python train.py --d_mlp=512 --positions="rope" --extras=["local attention windows", "paired heads", "exclusive self-attention", "hashed n-gram embeddings", "a smear gate", "skips across layers", "capped logits"] --steps=5237
Each number is 128 + 24 x the weight over the matrix's rms, rounded and kept within 0 to 255. Layers, rows and columns count from 0.

# layer 8 MLP up, 512x128, rms 0.285, rows 460-466, columns 0-63
[[ 92 118 155 123 154 146 140 117 114 156  95 166 118 143 155 172 120 188 141 139 153 147 119  97  97 123 138 140 134 119 126 120 127  84 119 115 132 143 106 133 108 121  89 118  88 159 184 101 124 135 123  92 127 169 138 110  94 130 149 100  91 184 125 125]
 [142 137 139 107 146 111 136 168 164 125 142  92 147 123 160 153 138 123 139 166 113 100 100 150 137 114 113 153 142  99 131 141 145 110 101 154  87 131  70 149 140  71 108 144 105 161 106 133 130 173 138 152 130 148 135 175 102 165 130 135 113 137 146 151]
 [113 144 131 118 116 162 111 177  92 107 108 105  98 132 126 106 168 164 135  99 121 100 141 103 127 138 139 119 134 139 137 146 153 110 120 123 137 124 130  90 128 139 107 129  80 118 141 146 132 124 152 134 148  90 179 123 110 116 124 184 103 133 147 120]
 [102 111 154 150 117 122 109  92 100 129 122 138 105 137 115 176 126 135  69  55 136 122 124 101  95 126 135 134  93  88 107 116 153 131  89 138 121  95 149 111 154 138 118 147 193 140 128 104 121 135 114 127 123 133 135 167 117 138 125 121 110 106 138 107]
 [137 116 131 136 112 134  90 123 161 119  78 154 112 155 134 112 145 129 106 144 138 129 134 110  79 131 110  93 116 173  93 126 132 123 136 123 119 104 152 130 138 115 155 115 119 103 120 111  57 103  98 145 145 185 135 131 117 113 143 166 113 161 105 135]
 [112 161 141 108 155 119 132 115 129 141  80 146 160 169 106 131 137 123 121 129 174 117 113 146 110 109 140 178 137 138 168 125 137 127 124 121 101 133 156 153  93 126 136 128 185 167 149 110 127 123 136 118  92 158  98 119 145 115 127 123 129 147 129 121]
 [132 151  91 158 126 115 110 114 128 118 142 115 139 132 132 127 124 131 126 116 116 138 119 113 166 157 178 113 130 143 130 128 115 102 126 137 163 103 132  88 113 116 125 156 119 140 148 135 101 140 117 106 133 113 113 138 119 128 156 100 106 153  96 163]]
# layer 8 MLP down (transposed), 512x128, rms 0.128, rows 460-466, columns 0-63
[[ 85 103 183 146 149 139 161 179 121  97 111 130 104  96 149 160 119 162 143 125 165 165 132 102 168  86 143 122 104 147  85 132 104 111 149 109 118 118  88 110 111 103 100 132 126 108 175 101 157 135 159 171 102 170 115 146 143  77 135 108 106 126 124 165]
 [142 170 108  96  82 120  63 111 124  71 116  88 108 122 161 116 173 142 156 147 148 122 102  99 135 101 106 137 147 142 105 113 152 131 142 129 148 117 139 127 148 167 129 145 124 137 125 139  98  98 144 146 122 126 156 150 137 176 116 148 145 157 163 144]
 [125 124 108 203 136 164 103 153 153 107 158 138  93 119 124 128 150 143 158 139 141 127  99 119  95 109 118 139 150 122 135 137 138 115 125 143 134 142 115 120 160 134 145 115 123 111 111 176 138 126 105  97 175  89 165  72 108 122 161 146  96 128 171 105]
 [ 80 184 143 115 106 139 144  83  96 150 121 123 161 146 122  85 112 157 141 139 101 146 121 124 115 152  96 157 153 122 116 148 151 123 112 144 129 141 149  96 167 102  96 142 131 156 158 132 134 113 150 110 128 125 131 137 133 139  86 147 149 171 149 141]
 [156 137 149 140 139  96 158 164 107  99 108 133  93 128 115 118 156 101 154 148 129 133 164 185 130 143 102 120 164 129 122 145 135  85 105 134 130 136  82 152 122 165 121 168 152 183 131  87 113 109 114 111 132 100 157 118 114  80 130 135 140 116 112  59]
 [105 162 129 117 143 123 136 149 171 102 120 124 206 187 115 156  94 150  63 139 142 105 130 110 114 117 171 169 126 124 141 107 106 104  78 135 129 111 152 115 141  79 110 143 134  99 163 111 145 139 122 151 122 140 109 127 124 108 111 118 155 151 174  98]
 [118 146 110 153 128 105 122 119 141 172 106 129 144 119 112  98  77 102  81 186 150 121 121 155 143 104 134 108 120 164 119 134 115 157 141 127 133 156  70 147 153 126 100 191 138 131 147  77 137 151 131 117 140 158 157 121 146  91 123 108 128 141 175 105]]
# layer 8 MLP gate, 512x128, rms 0.268, rows 461-467, columns 0-63
[[145 121 138 117 107 113 135 121  80 146 146 113 103 140 145 152 106 118 139 131 115 117 157 124 122 108 147 183  98 140 116 113 151 136 116 110 107 152 126 164 171 150 110 158 143 139 174 106 115 146 111 136 169 165 116 111 142 170 123 109 116  87 105 152]
 [114 155 118 165 144 140 118 130 150 142 157  91 136 113 106  83 141 130 149 111 146  81 139 102 124 144 112 114  92 111 129 110 136 122 120 113 104 169 126 154 158 126 134 115 136 106 119 159 136  72 109 120 142 125 144 161 132 139 139 165  88 108 102 130]
 [ 99 165 153 119 137 141 107 141 123 138 141 125 123 135 157 133 129 134 116 141 110 112  84 114 156 156  65 154 104 133 106 119 142 173 121 114 124 117 172 121 162 113 127 115 110 123 142 147 152 114 156 115 141 116 129 129 146 170 148 148 161 140 153 148]
 [121 116 123 129 147 110 125 142 158  92 126 112 129 148 117 144 160 124  85 141 125 122 146 149  51 125 142 114  77 170 130 102 139 114 117 153 136 162 112 120 138 151 124  81 133 140 129 184 148  95 162 142 146 151  83 132 153  99 143 109  97 112 124 151]
 [122 148 125 127  86 144  92 111 122 120 140 146  96  75 149 135 153 141 111 124 126 119 172  93 114 133 131  92 114 102 104  82 141 137  79 178 125 128 138 123 121 125 126 101 159 154 116 139 140 123  89  98  96 173 120 144 114  93 157 160 124 107  94 146]
 [126 127 118 187 116 136 113 100 125 148 105 129 145 123 122 104  65 101 104 147 154 126 120 112 141 143 136 135 136 174 114 133 139 163 111 164 168 132 101 112 141  85 130 190 120 142 160  97 111 146 155 101 149 113 119 165 125  85 122 115 129 147 161 154]
 [157 160 167 160 143 158 100 166 120 105 173 155 151 105 110 155 106 135 172 138 117  86 104 154 111 101 177 119 144  84 122 112 120 111 113 125 162 117 167  91 122 118 116 133 102  94 130 143 112 150 165 126 121 125 101 120 121 123 173 133 182 179 143 154]]